Weights of a small GPT-style language model, trained from scratch on English Wikipedia.
Architecture: LayerNorm before each block, biases.
Each number is 128 + 24 x the weight over its row's rms, rounded and kept within 0 to 255. Layers, rows and columns count from 0. Numbers have three digits each. The size before them is the row's rms in percent of the matrix's.

# layer 8 MLP down (transposed), 384x96, rms 0.461, rows 157-229, columns 0-95
102:134122130129095130176066150171097140141148107145088122114134154181126143139155146101124122133083099114123120109112114144143117131135151150157167080116138190100131139120136131114142135138150141054111132080101116124120132146141107081154107156130171128100134134120119135123109100114146120111
090:099095137139117135122162118112132149158151143138123134140127160145088098148117111148103181143081134138172133069145181157151148118113098137101137119141085136109099168124136102122164169124115119125171128124116116087107129100187135103109108124128161156132110125132116136135168145173137138125
123:110141153124138139148160199117112166137127137147126127112133168157106175109131071138139103139105131128130155150134144120105085123166141148110122137164124162140097100122169122136144098147098121104123173134123105178104117115127119124136144133165090162119123181113154110120128142107111143072
100:139159113133099132094185106116118112146135136110132070101102131097112135129137090120116149103128158115136137110124120143162125151127140135076142161155121149160154108121120176109120091143150162119094114155147081126109150134168157151091120092160109130156107119103099154098137156145152082132
089:144112144107104176147152076152129156102105164141116143140099145138148104128116108145133143164126142118146151104107094051151124145139130101119173132140137112135134108139175117115120082154174120095123141133136113113123142116167121171124122163135126150148111128162116138183144098134075132114
093:156141119117122146119180121152187098122153133112135152118116139141127172134149118122143156116111091117074121118113136197127102123127154160157130146136080081123147126117117151160124144118187125085143133117179152115100125119113127154163114108111131128138155141144138124144101129109121187148
105:143138131078100094135094141120097127171145111173122098155133131107171128161137101152122125139119099124144124087144132146141097143125124146131144118154142170112117088081129117084135098185104137132174099116137131106115140145136101158170132174112130113107105124141103151152089106109133165154
088:115089130095106171163110123094120116120108095132095124083100137172139121124087161129174140128085114180154101134109081106109169110147122128120132123168115139128119140135161110178124119153143062106141135101130160117123114143152142124138141101106127132158158111113122101114135149134136091150
089:129117136130081103114198118106110124090139132157117176088136136172127106120148136126137114119107178138136166116139173108152133114132107131131144117145149124102140139151130134133132118124157117087066092122153133102127147115122105083143149107131105117161159097136090144143090132135196127120
084:114136126130130165139096163177159102110117126139120160112098109132141118142143137123088134116144098156070103137119175152124121123123134136094122132204152116082152113104143145129104119132108122093131111091140104086095137111126125108149132104154119127162118119139159139121080082171089127129
089:116127103134122109164133170148151136146141108127163122141145137072167107157105116164154088095113153116165151153150171147124133098133127101104136095146191136124122156076126094129120099132123129138143128139107159087111128144117116149128153131147168127119108171120182115092145101131140099109
101:124147121121127107138117129177119132119146148155110135113112105108107135142126136117108148155114089182133135134138120089121170117116109119103155138141153102159051089151093112143129154132135095099118118098143143130107159077166141140135142085161076078152119133111174105108104122109142135136
100:119138101131115133137163123136150133137124170146157117139083138125128110106144123135144129153113133161124171164186167112137099100137068135134152132149140114153157122129151173121127118122173132155158133106099112103100154098170126163133116126152103181126112067152097095132125134162137150148
095:144096085130117163160120145095104091160128112138144151118102141100141095118120148114157134151115069138137118175150148123115131128171105136153131141134091068142157123135141137078148104150158113162121132086109165125122106156130131144117094114110112126136100130149143155130074127136127073111
110:115144111144150135117147095109095104153111182194114175128147128119112094110150135127158098098133106143104124145124109137134091102136141151167169166140118085151139111115136141127192120145135151090164173130079080100101128129128144104122151122141118125111134128117146106151137161109140132127
109:159141171132127134108125153127123117121115150129086160090126086148141091106149162152131120121109115152103164111160171146126148143084150078120125094114132167119131152138120149120160138105110114149135063107143132148129111150123125091100083154136103124120182144136134138112180104137092120147
096:126131154149110166144137146102088140111165148135134090144127162153113127143180112111115105102147108168133128138167096155106152135141127179115122140167119138099161130103143113164101143146138145096078119143116196141142166128141102102118107107131102135153085138114186124113132106115131124118
098:133147151117130166152172129107116064126105121137139173117134100175117142112107138132120133140087172081112136153133135159117133146123122120144139171174101091102113100136155157103137167102125105154080103100143149176089140147147142124133154111109112135118140112175150131098123146124132117153
098:116097142102098139119141120163060118153048107145098146123136114130120101129092125121146132142145105156151118168123128076133130116105062157171127111148129125163098157151145156139139103101157122130157118106138154138143141103112108156120106134139148136125149123147160116116131084152100152135
103:166117164137098076126113126148099138150130122122093104134134138164111098125114126164130129153122124173147126077164138113122105067134117111135128130124130124101108133149126098172148144107138100141162096108206094152103090185119155121145121129107147076115113124137120115141129144122138125140
093:092153112186096106121125162155125154126105132099142142085144102138126148122149165107161149149118100111095169134123130117080141092105133111104141150118122122176142128110130166163126188160140106138089132134118088157110134168161120144157162107134109128147100161168140136129125127131121137155
087:173132075110123169124182094167096136137134146131146135142137096134094108128134136142122133136112145134126145133109127157108105114130133102103114160112096116098108132090149187113132117115145112132139117154141087134131101154149091155143099128161128110112180179114137121107089169132153115184
113:121092103127161129135142137107095136139149113164115122113157114088130112119128161111145147136120141122139082116170123121121149151159141145126116077097089145117105128156168098145101098142107134070108157100145118099130111153131100156163111155105131061135108100144142149115140176078130137136
094:183081119107114175087109108134086175139102143126104119122132097125114105122119120108112109113059113125130124142079141111104134120187152169116126085170152141125143138114102128135141129127127176156142132120135122113121155139150140164155117139170132170136084132125115117127099135148152131113
110:153130105130159139142148191118168165142165135168141115134112118147127165106177144152111148138123133117132133145127131157125124126134148076133123112088115099110140139098174107138112132159113116134124124167130192121120087139165120118123094138090109130121158074142124072119113139138113156159
112:139165137157133138143104077120133114103145121135144077154107090103112128141136091153152131125148102146153116109136173158094118107159152165100146137143171092155125106138139098101135118091106156131136130120151085135145121140165129102139109124126061126141136155099140155161085145154147100151
107:146119129105122119145153116117123112148141129091108137116138060138116119165139152119109139140138119138129129151119112100147094122061111134165133138109169117126124143141134132148177139104134154119102117106109116107127099157153224146149117193125110119159120142094111132152125107150161145159
097:135133143112122128093145092082163135132156181136119120139143177131127143133172131132131103138098112064136142124130136103141116109168149125119105146126148149109130123101142139126136063139114138131140109124093114129128092127116115168153128113134121140178118182149146117090170102195153150137
113:112103127155126136138108102139118138153153125142113092126134117146122094166120094088131141175120169146106148107126175089128100172129135141111161094117148134108164148154164131146146163080125145130128180135107154155077108171174129122125139172111140145134116097111140109125144083143114131126
121:129140148104140089121108067174148162139153152128112124128130128157124109136125087119112106100101136179084083174146127133144098143088056154101145141146112168125133150117130113164093142133138155131130130117099150130119153118121184110090133101158127138082124129114137126133135120124142112132
106:130081138137100163137129126144131122132107148125174133099126138149123131113145164161126129125194162156090162174133135091124127100122135132065146079142163088117143111148138110111148116156076111098115140121123155118084124113129114116080144123115133123165165108123145126090128155117149128147
109:120112107133123101084162148132152126107158153089122149119132130092093121094127138135098142111121194144110078116149163157099159076135158103119140156129125122140134117156114152112152086091110139105140152132120140137104137092075110112147143175120139146097109141106136131080126130142084126134
088:091111138114146110102142115126126104101103148122137174104103147159169098123106145143118128145150139146148123124076095129136124103121141138121094098061158171146158121143152151105099132120160134109185136119130125127098111127150164160155135077135170147110141123129157172098137099117150158127
103:159131100152136131158125118133139093137119182087072088140175101096139117144153156091093165133128118138120097085138144133157109109127129116167133129153115138173120119145132168115141142106125097094141097109109139125124162139147164142132091125129172132118115078112141191119126131127120114120
108:121113088167134143165178127160111135177122163160111165147147108135106095112118140161139105105112175142115156140129088130134116097099124123136120124174153144119110136128141127128110139139136188114134134103109156104167107143142101132140121155105116192128099095118138141149191119133105133112
084:147165146136128119120106080117158122132144133130096135153130189091135106136141144120119149103130114106122089107159190143124097103144112107101187126107182140144150140126139118148109100171149073131100147133134103086114094104115128094143138093092132127117117115112096125134126127131095140164
089:139131152104138113140149176161152171152112139093103126165127117165093127158119107152103124118121099105140151158144130160118113158138114092147120146120127112141144123174129149106163150137179115119129178103113131124142156107159096086157133149108139116119182173137090131101161132158139130165
103:123126127141134123144105192131100141125155095126118134151136151118106150116121117166161131131184107129137164122072111161127183120120111128133127134090114165138090138107137148118098138118142153102127106126160140137106081107095117195113109161131150130106097104115105110084130155140089156131
088:104095108100142135129105125097136119116146107103123133135168143141141132143117086133121118144095149115117129141104131121122142126163126175155128115187127108099117177136135138146100135162146135157118109139169142078125151122128115041135101071142156136139138096092105119154139113132152180131
105:101101126079122107140074138130145144114118129156129102126129101113133090147120120119144095187138145141124129108145119110082153135143127110113103081156156153133149141087141149140101125159109101168134143110145146117117145113104143154153142114128092160119158122168124188128103156121064110096
108:086156127093110137124108111151118129098107149124158130145108126111116083130132098094122101120089144173137100115170119148120111126141122166110122110137123109075150145161129114146127096089131112128144159067149139133120153145124158161157113114148092121118108124137128125146134065166133198125
081:099129105151065143143105128131117120088122109124185120150123148136126127126085123148160141136143144144083117146059109092139146131123114125111117125157111108136144108129085101086163093158141105103118153092107149144126182125139123113139157145121100109137159087091108131128145088097145126124
111:150154092151157113151104092074144177145119108105138120142137099117112118110133094093140134133151115127099112167134086134149107190122155149146105109151155120139114118121097073102097158140164153103131130130139148097128152134145142109083128115108100151145122118125130169121172165119125100102
107:109087121130149100149163157131080166095147094149128114136143125115172121071132122125149082139155113144134097123123132104123156135111134180109128131118098142116106129139113132117115113165121171102132156105101165156113122141099137110117182135094123132160096152118140094150170070136140123144
091:143138150107159145098115143171110135173108135112138112123151132144191161122104166103150134088157126095137139147180115095119130150149108141145148147138138073148176144112092115140115125107145145147134101120102122114121162127120093105126123134135124167155131148085078112141129094116124080156
096:090126097097094121079094138134147149098152154143151153137116132120092129135133146141112172169166151123110107090086192157103107073161120147125146162141109149172119141148109150104113145156157170163133149147141155112131102138093142145123122112106111129112142115140101133160138123133128132116
109:158117160086126110129092128138078110108108144135103140115130149161129189162114110103111136123088115172156121154146091145070138114119121133103151099135118123112138128143140118126100142096116132102124101075134134155119188175136101129139130101110146122165103160145153102151125146096130098141
103:108134092146121133091137145108114132130085165170151141103129154097079118104145157173130135105149156118122128158118133202100086142147111145104105121118172165162127109142172129112141154170142097125135162129125152106106128117126134098173176106144159126135122104139114130146104144129109132122
114:087103174155101129147156132115183087120115124162111160142169108132102131181104146106121124133098134117111107085132115135121106131135144100139137149130140101100084122140156133114162165151149084141115106169082141141142142127126089094146146107123149094152138165146107157099115164142126136122
094:112119138150112088129147144087133136140122100126151129130127133095140113127133118154137101119091143127171106152099158156103103130135149139152106124152106136139118141180116119126163094127112174109171114130165124103111194144157163175149104099142176141126137090172133066127151137121128140138
117:081115119125144146087126125124119122120136130139121113142122102129123154124139167097164168095109160171113120121118091132088110150117153144139132076115171142108154122143121158108164130118121094159118133118129110174159136092057132082124128120177110133134134160110147153133118144125159169167
108:107102108133133146102156109196130114161192158125129130120134159142117098148188145136117161111121165137164115162139103113122123154093141104164143111099139132149144122099111072094150123119117102105098124112133142144133124099155095127125135121132140079152131115131140116095170137105172140137
105:140159138103096115143123121112120131149117125132088150133094145184163146140112119123127094135132160080161146133113143065109149145180138123125130121140123132143126075133114143095135127125118165152068123135083171109137128129114081131129152137150139088143144120102165111151120092078142127148
115:061133123152121135074147180116141127107130132119103128124127135177114123115152174107119091135123095151117101112160092158142110118141166137131099113142090156160149095126146115134133177107103135164137184129106121134162103093106112150115130161086160130139111142096140132135116122145132109150
106:055141108144117148109137136132130095129130157084129087073129110135156112152114146140154130155144159116096127105158155176094078138155104128116123102144113143168080118089100110145104100107147123117124155110115115125141159112120120135114096098165138118153182122145108123112127130126123133169
106:121139096113153148104204142130093128133091121114143086084144136122099143102148152134123120130096111110094188134126141131132122098161122123143131180100103131152138155113137138086145090148150153132132144167135142124147114076092106125106101100107119137151115131131141123131113167098150090163
100:111159159147162103146143116160140100146157113092156140157147135128129104098094141113144126100082097108127116102111146125103101115070159129147137172120155120146160139096115118169128106123176159159111141149139117131113107154143111141184114149152127111165120123076126178161123134114132120134
096:108137124121118189121139145144111117124093123091114159119130139123102118134171131083119130105134099122106102152050161126138108164111122119130122144103101133146143177111135092131129118144142126145151109087162124105124147159121155144141115151148134122120148194141102178115134070151115097122
088:173116120107111136108109094118099103160138121176097104097127164117136126121143128132099117120169094158127110158132097109130107122126189170139142092131110152106126120116097108148157087145124155111146087110101198146136135143130134122104121139124138106123143120099153132166089100127156157170
090:124161175126125150141163108146156149136093093090105105088107111115155145120135132120136145115120146172175114137173143163139150185131134117143097118106095088170133100114163144120093144143134122149107137128146102130108130119107144107146119120138116097177149096115112140111164131157140164178
092:086173135126130116145081144140139106096173119094153173147154135137146147127121103075156119162120164110123091133097122130129168124147157073104162116113134117131131136171138122128121173103132104115159132127117068150176143118125160156148134154147149104135137154095133147156131129126142119106
109:102094143100163164151085106101152131138064122120118154157097133104104104073093098128148102128113146135126092110083096116138174088114124133143133110132134150155121089155161132147094128143115164163152103141088145149100159139131128114126124107081127115141121129155101126127137150130132103108
102:138119092106122106116114105174140068069163101144117122093164126145164129122131126103124116184102146163126169158159128156118149107124125133152131131138134120125137145149135140118126130112159130183129155112141117121090120150135144102145143143164160196108140113142139151149160133122072119124
087:149141135127091110101119129137076124106085129128125120136140094125131150130119128137135150151081146138121142100151101106164141096212088101111144088097144147143156149104143136114143129113151085106081156106144109086172141119108115115153136131150104114136162126165146105101141167115138121134
093:085138138100163130106129139142138138152128120131089141141131116137185130160126121161150119091121124121094111110140088145129188150100125098135141102131125147104168110097138154119131116107122054138108096105160112172159118106148130130131109108126149129139124070109121105173127139154177147110
097:140141141111154094118127143126097140106114127151137085177105157165133097148096108103084126105144146137150083107126159119134128132142158124145102156149158116122119125127132112155098078117118173127164133088113129163124107125143135134157116127121138126155095158106133159184157056146158137130
128:145075113128157151161145147150128120106164121137117133111101151125146116118123155106125125141136196154141118111157116138137109158096124083118126104099128137083141144129122096106100163085078151110071158111159187139128108133156141119086101108146129138105151147095103104121139121148113132118
098:142148126120094121150106142111121185116096098122143128134101154105186170134089145135114094133075150101101135121115148107111164137115139137132141158128161102092113131159105123159125110127127111124108160095089172125128087121124124162147101126147116161098073115164124117135105094091131120110
093:106094107138088156113130152145110139161145108133138117131106162085123145130148076110124149158150129113135125144106125161124119123144125106128098072100158081111101161112124117178123109154093114107160119140100064145131126168173148134126157102140105153174130123123112123098092107150116130119
107:112132162136158162151096124136110156131124159132163102152140071090111138126129171121139147109102111135144133108102127180140152106129143097169170139120160127136151154174147140134184132099129115127192143124129078151139137108112112123111109115161110126132147134107141102141176118087151121128
096:098126120145122149126087100126169097107139109146063157149124117109142125156149141076144160123083099114130105147108116117144135164147107155120179100143145161121179113130129171132132125111137104148118128098108117088156105141146128145083088153174131131133134136124128112127117071148137104132
100:139074144097117126117202115132188117108114108145103119151109148151094111112129159147141126088141112126117128129142135138112126097106149172135068119158110140110151162118137098144149185129120113107146079106143162127086123125126145118142136094139108129139119139083126164100148134139095141119
094:117131115093168110133107084131121148110154116114165152123103144102103139105157162146123113171127186105129178122114132126153094136119154110138117136118115117128192138128079155100196137128111150123135085127139091123143167108128134126143141127106100140126139135156089143092086130141151155122
# layer 8 MLP up, 384x96, rms 0.487, rows 158-229, columns 0-95
070:146163117107111115141133159143165100132122157102140133107121093123150145134144126111119055142192106108109158143120072100112142140164142136114150137162145157150138169155108151151144092113153150123105130105165166142124130152105130151129125126147095127102135095151101173106106105095104108135
101:148134134118151122132139147154095152121138167085155139126129151125073093123099123141096106119163100110147112176150125112161092133139121136113133169114100123116033141130162113151096125131120122143108067104159132152092142129128128130118136168123113155141141134137148126155154117115101153102
104:135112148095149104168158147122130096088191164157132162144107112117109101106132159112125157120144124090129123180122149145174159145132128183153114100121105133101129130139111136148134119118130131155129111116139126096095097154118150118124116142130135162132084119137113129137140080132079181086
090:128127104111077127070125122133125143128124113128153131096122137106121144125111181131136098119116114126129116079126124127127081141106108183084094113126122133160178145130147166095146174137109126085152130141141118101132102083115104089082113143141123147117065140129152140151130133125113133087
093:155149105126128139101116121125125129102141144106120127128167130133125134142154158127094109129122124133166109125147098153109095143155116153177144129102195146071139141157114096155150137097127104172144125081139117137108133133087116057099134126131137127106088101101130166157098129103135173138
104:144094094050145118146127096115132132112145144107074118130097147158113132124110137141102144111136153142185109121147144175084134108135136117134121118103128153140109123115101065102133140141124171134156116107107088138155132159136132091114133111101134129089119172152134117114117125135155184132
090:160124155089150099102119190074150114162125142146135131183095115116131111118117100162103161102161119150120118103096134163156129144108118098103092136122123131158150145105131126095125125120132142180135158150142177104099129107113111135150140131134120114110148111156126144117097082151177139114
087:154128140116155110185114104112150111115134172079143106127121121105107126154111072132129128118123077107142119126162146144128130168091130130103142149152078165127144158134126115122138190112125131178127109133159145139141128150092124134124125132117114126092113117116139080090150170124095123076
106:153127120132087074155153093130074128121126128127113104143149126107112123123155148117150129096166103109195135150134108118122102120099077166103096075099095151120128148153150098132166139104121164139100142132119112149141108135127136171114110139161165124124116129146103137123140123084087109132
098:105080097132187104164112122080147136124083140147120094131149114114106138128146135127135100124138083139174119141129128157140137089127127135124126134092076120104140130124154131113133173136145132129146130132155139140118141116144118111092099104159127133134101065117170076131139162172155167146
096:148136100115139101144138157105121203153119127141139125144134121148153164159127120134130165142127108156152108103111119163133083085123107091099124113156133144138153123153097144091120097159140130102103129131148141118129154171127120141099114147122101108148110103096179200094142096134128157134
096:144077137112085135123116098127129107113109154086136119145131163108124115120102138137095139120151118132095114171125152089170120176160140172157172162153161143137094119149073102125167118126095111109129131107124145158108117101142078146146140119116132094145108153119118123119168160127119121161
100:145067143139130123131146098112138178125160162173144141179114165132128115111142125145115087121125096104105131151136105160145107100105135132106137104167103129116128165171084185128123100084124120163156118129188127141124161135103128133121103143140144119123113130119103125119126165142142085107
102:164088114108109108133127109114161112149099136125081138163129137163110089086064112171129157130173104114135158167098161103137106113127148121105172148153165102122125157152110114145133107131093136140118130130115106119142144163118153123111141170157090120094105142146122126152162151109150120118
091:148139139127125123093116143161119141126129105098162122165088137130129132115161122102127071108127158143102128118144121144100113108121120097104146155113110199127108180165126138118176142099114100126144083097145114162132109145126152102109112150112113130114141145117079136173114092181123099143
093:095152178130119108111115107155146146156128158069131100167111122145093144158107115120118157128090114109098127129158116110182149107103105114113134130115120186136178161130090124158104118156129130155152106157149146110118155126166112166104120109126100116167101157109125105140115138092121132119
087:133102091089137139134087137149175115148154143102149145134119117077120164108081123151137103123133096163131153136111094064122122174109133132143118143122116148137091120166115113091164102140151149129136150152127155166121125158136083144106110118143126135171111145129103118149126094166130147168
101:144141091150132140102117178141074130161112139086066101162135149114129134100103134118147142119115136113117174147140113118141139122134127174151117149184173140122152132147158175170138135090128099128143099154116115118156137123131098146127127106161120104104136116183168112117100145133115135112
091:114117134125156100161135109100113105169135144131164141106148083120125134117168141128116158125151090151120109112121152108119157175078091177121091154118151151167109139050139115112117115144169130114101144128118146105084133122155100133121144119153170120114126157104140157113124133118105132163
093:157143099108101134208131165112120150115117117124080177121122126133130094160126122131133109110178144125137146173136144145140109179090156153102142102064166162112122140113075122126133123151131135117130101147123105093119134111107165131147155149136141126133137130168124139120146163142103139136
092:097157148087128136154091114133112139122147161104124114134103163127150134115122141160152102142143122098132134100128140120139156182118101130146129128143157143146094155139119097063125113092137144153126121149098156131112148129108110175108152102112143144180110098099132149132109067090080089139
098:175129165128086121111151149133101140132105122142115119159157118113059147128112150123119162114170083156138150126116140128105147133161144148146109091111160169161113129146107115169120110097132160139136111118127135123135096105114143120140119076086107112101135096128113186119152116131156114079
104:087170122150124117214104148125137113175163091129096178128137133093159142151123120126118156151153134118133110124153105123157128138102108090122159104112120145097129123080133155129146119115093113150115130126132142115095156146112183133149121152122125089148122124117101106179150131107127135160
114:137134172165127124135124096144112126083164137146118131121107126128160147087076177111164143147137177092130148141081087141085173142126145119113132101120145121169133129115149140130122127080103105123126121129135088160109143123085145134164124100139095117103105149136118150129093134090138137163
110:144151108088213115186118120108120166117145126140144127148123129130140117152138115172060130140133124094139124149135136109133129097113105090122170174136133120157116131130093103107137124111138122112113105110153097110141116155174116126116083125082145162103114135142154118138152116147128152093
100:134130114107137117134087150133131117090106129154127165147155151087139150112146092113131120136124107120085108090161138180176121161156121148108139113105106125127116136135066149092113131161166127108167106099124122166119120142124059157125115111158146151119107135173151131117155146101137148147
114:160163149142109185130120148143092140079158124153114162134127138128084132142106134113112161135142136120145110079115110158127088147105086117113104106121124160132140143126098123130144114154122097157139117118091102094122113127147114148127145089152159084082104138123177131146160139134194119131
092:141128069119162104148100161119113175146158118109137117110131133098150125138146142144148121137153103146127122126129137121184127106132089146138088103130110142123125158106150113145145152098105136227123133138120141133126122108175102143132090108124121132110186142117140118126107132139097178089
125:146118134107134144167124130139130162117117134086137133131141105180131089129101156123107172148113132158110093134134121083152124135156089141120110113118157137120144112129100127126075156128100139165124127150120152160080105140148137132184146088185152119138152137171078109105099134142132140094
110:158118144177080130152111125091137144174079144104076136153155146116078154108099136150136135124106117129121177141117118149152146132102141151131117111104140109128134159130120128116114125152118084135143124109113153133149151131118136096116111172195127089179146128103156122132126129102160164156
104:170159091129122156133138144132126084111113141129155129160093129169138166163188113158140148173106178129111077116120117154127146121122117136096142132119137133130113114118107143115129152115087087138139114092126160135116119124104132115124119080083099150099088102153139140109160138085113111097
081:143115123140126122112147141103162178179129142158146147100141140121096123101096132119102165140110179166146124104113121137118152137106121156150117122145126113090139141147071119150134074104132073104123136138124186109126129138142128123117050167140139121131126146124139154153168115128119124162
103:170138115157138077133129157110153138140111143093072125106125113183086124126118154108169148127102136135153126128157101110147137127113158161130117158138115163157150127124137140102116175129139143091068146103131074135137152100085129146141132115115127143124130162079132100145125109090128151104
104:102113108090173131141097134149101151139127127133121144098137115154156096132117144124091155142099154140119151131126091094122163136148126050112109149156103160139113146147139102120114195137163151111113120162097142136186148160102126131162154130149133136112116102132106089136166124139136139106
124:072144116152094123133109160133134096210151117113107121111128127153141156076165115118136091144145125090132175116138081142148153154092147125161094123130109122172170107089117114111094148127124136126139130114142132172144144132076132112109137164159132131129142135136126150118117113156142121140
089:151111124113168148087120146120096139096109124165094126137093125117135077133129163122089156114122132125145169144148075127136149118149144120094138096113146165103105127158121143088139173119136168149180119126115129128133173120090174125146140117119089133134105139111109145139153162085165120141
100:127099124093120157149156164134155126114165159137125168117147084120100165144149095154120146159100137140154101098142115151129144111155116152183096139127138145109082115101109113154107129141150116130129104120169145122117094104103108119140138148109116177069074165104141106119152133107126147131
079:157160130150141145087131110108125139149164110119136131105097134107088115142138144096183136092125119158122127143127103147154138144096123091137105080099136132134124138164152127158108108058104150151107101135107143175146142117111120141093140114157163084142128171149082111150151123098146120139
109:149113134128142160164104096182142151171131156141115168110149106108110112184129101110149121143150129141137117113139112090149125118147164109092125132096116136083128138100110139121119108120146122122119044112111158178095160130141180139116099162115097116121136117104106111113133149141121139105
099:112139136107119150144132115104134144126109108133131182173129096146103102109104134158134136159153150112109158136145121107136108215096130161158138110101119125104149113121153095149128154125095080140145125116123143167112101115130137094172095121128135085111102185106112157145123113095110151139
090:157120154125163101101128138130139131157137144144083119096147166100137107119167130114115077111104124156150089139151104120136076099101145097150149120146127121116155110138126144137159147101110158134169066162140077155111122122120116156107148127119146132096116181156147118136092167150128144140
108:160107135108139096143157104152143134124140173107109134110133115131068137081147101092139144154141151169156135141183143132142114084122134144103120097131093140155118112118140138123119115112164113114156147138103133164206106116125155095113102118098101161129116097136161159147161117106121135114
090:125118100132189119160101117146164148135128117159128141118129107089115176102106113128132127116149131132144129143154119117132083096134130153106123170089093123123106102134107194134091118184115109116167106124112132153107122124135128114074144161113116114112113159121133108144157175182115128147
106:175056168119170146150139108161125154133146112100157173094083139144106088120142130161128130139132132153104121138121131132147166153160100144151150129142089112126111158122129110136106099136133127115110147158137134120132139111121170104125140151145153112150133141088116162135056156113141107097
089:167143161149150130103112124087117139151150145128109152136130120134127112119136117115156090120125128128134195148144117119175125158109108120138115094099091161119179126113111149160111096067134151134147119080138132106123125084143134132126140127154138059137177122121124165131107142083109150139
109:124138122165160087122130121157147142154141110093140135133136131089115113116125142154129127120187129110108161115106158119200103130117121165161117107116104152159116145071072106116131108142146108138107111150103141082138085138134158116127105143133081102102161150120118131098118112145126163152
107:181127129142153145081142089132123126148135117124154130175101099135127133135138105065153155186155126123136094099113147168122124164122127100128143161164088156099126144159123123126101108077091136139127122132122147138125124146161115130101111122106131136161121165101097132070113095105121134119
119:131142130109158157139121159107105138125139118102141136128130111093132181131131115140109151118163091133095183132146112111115105174109117128151114177132112114133139168113108134103106159107151147114118122147140110135117130113144148165147118086183096176093105106176122102174116126069117129146
078:167112108172138147093140141148179136092135146139113148134147076135163087114139114116130125132119119090110113139155126121130142094126167164103144141105116129121096139115135157118150130101128098112105068111185159133085136131150120154154099147169129104136123127180184144127106133133128154129
097:151134131149100135136118117117124140113134132155101123151108125152085142120136170137174125166148152132152191160157113124124099113089162149114144105098140156140128190145096144119148132095130111144138109132113105158119134145142168088114100130128110078116132163087163146090070130129141142146
111:158148140096114177086137119114125138151142110151134168120146107154128056122138127180094112120118155135165154136132115103115140155138136118091119168130113160123108108155153135103077141141115103154105138106112190135109119144135110139109116164148105130085118116114144130146064131135101125111
098:101127109155090088141159104119116124078115154134116112120135125089115101106092155096117111147159120116134101123122092145116093105087111136121171172151127146113120132129127089166123113135175088143156105137139133157125127158168116154171110118113091139115095129143073111159118133134156167118
112:081114140112101102126138121111116104163140131144103128126156113127145159142187136120131129153136097116140102110169114115116138149100148177139141113148129092113162087140083135182121161124137120134123100142121127165140133084107167140123161104117143114120154154114132108143071109098062151122
105:126144104108154116064122131119151092133153183082122109131178117136149125097148155120111108148134118114121110148149147177157169132169163141099107106130119121113108127159152124122117121096086166113140149122125165098140145161098144142120129115096138152172101132140143112111073160141118122136
106:158122121090147096148152128144144122087135087112127148153126126091120153133140106116129141100116095132115112110136150184148155121136111144137166097128074087090152109109110128135104115154135127110131170191074116137155118134106114138161099138069120096086122143115136108153107097133119132133
093:105105109111114099135136129129149193117081093107108143129139089160113117106082109103111128112116120101087108109135172117110143129155140145124119156099182135146122109125145128085130121111125164165157139124146180125147108121159114178131125103121089147171108154107115127114087143110129097119
103:126127135122128158113126083099154142116158156117124131112136130143100126087145170125032108167118124137149131123130100159128094134142103137145146127131122126085141093136110113127133137144097162120104109104165148104088145082129184141092145118125110132132154155084116136147130107153165104107
081:105120172124150108147151116133132160118118106071131114110097149109119099179167104131155123138119136123112110089130085137147129127109120131094124151157115116177093091144153110136140122122135120144143159172119081122149126140118134153118099146100092162155113168163192094108151141127134118101
080:129122089140130111057131120145131138127137124130154137118125132140118073154103139110146117154140169136140138114118112176132116119113111071136111149074137145110135168094088105120173131137146155149127140167116169120092139135136133137120156120136196149117088118141134131095168095105135131094
097:163117109100144104143165117162144172138136110157115134131155115112111103140136120147140117113186136133126152119109139117135096125111159168114128099128123175125150137162090133094112118103128114148169094136141129111116148142175161136110063160125046100138118125169136150127128146156118133146
100:149140110143168132157154128195126108109097158108125112119173056136149105136141059134118118173125166174095108128145134141117132140111124149092109142128111096120130117151106125149107125109147132162159118143113123156134120126123130146119139087087132091159124174156122120091134125152134112122
086:157130147087118099113112133117139122071156121155125096129105144109130135146064107128094117096131173158121129145138096168093130097140115140129161146139127107105114152166144102118170142117096134166100148157141149103107131155130125147120135111135110141160188142102170143131159169154111145106
103:121116167147148141167160109103117131135141119136094122150085094119127128149125115111130082159133116136147123114136111084144135093206146147098113113107114120161127175174130123094147131117182142122126116169120164111142132133111176137143100105104141097139150090167126108117107120125163133106
081:134128140144123114182128140157107136149105123085155146143093105096122159105149071157120109145138165126135143103084086169147114138111140076162104161092113093186149132134133105152143151119138131140134137109145131142106128109115096127111150173095101135126168094137132096110137153131105129114
112:110134121157096150115126142146137136156132121063124135102167122108122140107104152124152112122101092130133181102115102124131129133121132169079113085143100157143146127156148134127160175117137082119097124176117129099124154122108131149081128104104136127143141160129129095084085139092140160160
118:176138126101156137114081144099125137130154124093086182148125141167119112130147111099102133087099135164142150168155144154143106135113127122137131132143133064141141140166116117090098168114121150141123113111132133124168135130134136146142150121135115103088130080151136123111161081134164140175
079:120197165129098089094158118109107145136141108145137113161143136122098099102086131102107138116127140128126104133114145142117110127074126130114119130144165160112129135144136117165161136164105099155154104115145092119114110151192120159158088159129134119105100084093141102141142139111160149152
091:141050159141097122158106081126167137172123122138156122130156160127105126153130097088125138096133122165117106097118124157111130126135118157143137147142101146102112109115112134101108081152120146140143112124165105167142092197108155110152126090115119147112149140132125124124165135146160102132
079:124129101117070114117151100148129083137093119067122160111177144151140154135113129137130103139153150121118111084159135167123090139090105136098107072143083135160134112136092134131110123128124131141108137134113137123120139150127161169153133149107108154136103100138149163156109124127078087115
106:154099140159117130119134162103126136130152135082174153128120146157116121147122113119096154131166115124135111109125087112119141109121148124114107132141092125171151119124127086097098119120170150141127181140127151095076114135139087156153117081095119128183098133151128186149096157145123124111
082:113123134146169103171167120154151160164109082144126156115096108156113142122156119110129110178166122116150092122145134157118123132103121105114125153175108119134128130115138135133085104133130100098129119122157092163148156148122127116079123195125101148117091147081145149131119118144115085154
087:162114187153145089147099077105134106108111140121117132090119139130102070116131134163107160126112107148140115128114101163137110124112149161150102126123144183112145139138149135165124135112120185164074121145144160126149137129138181109152107084123103136105127124133148100107115139130161117114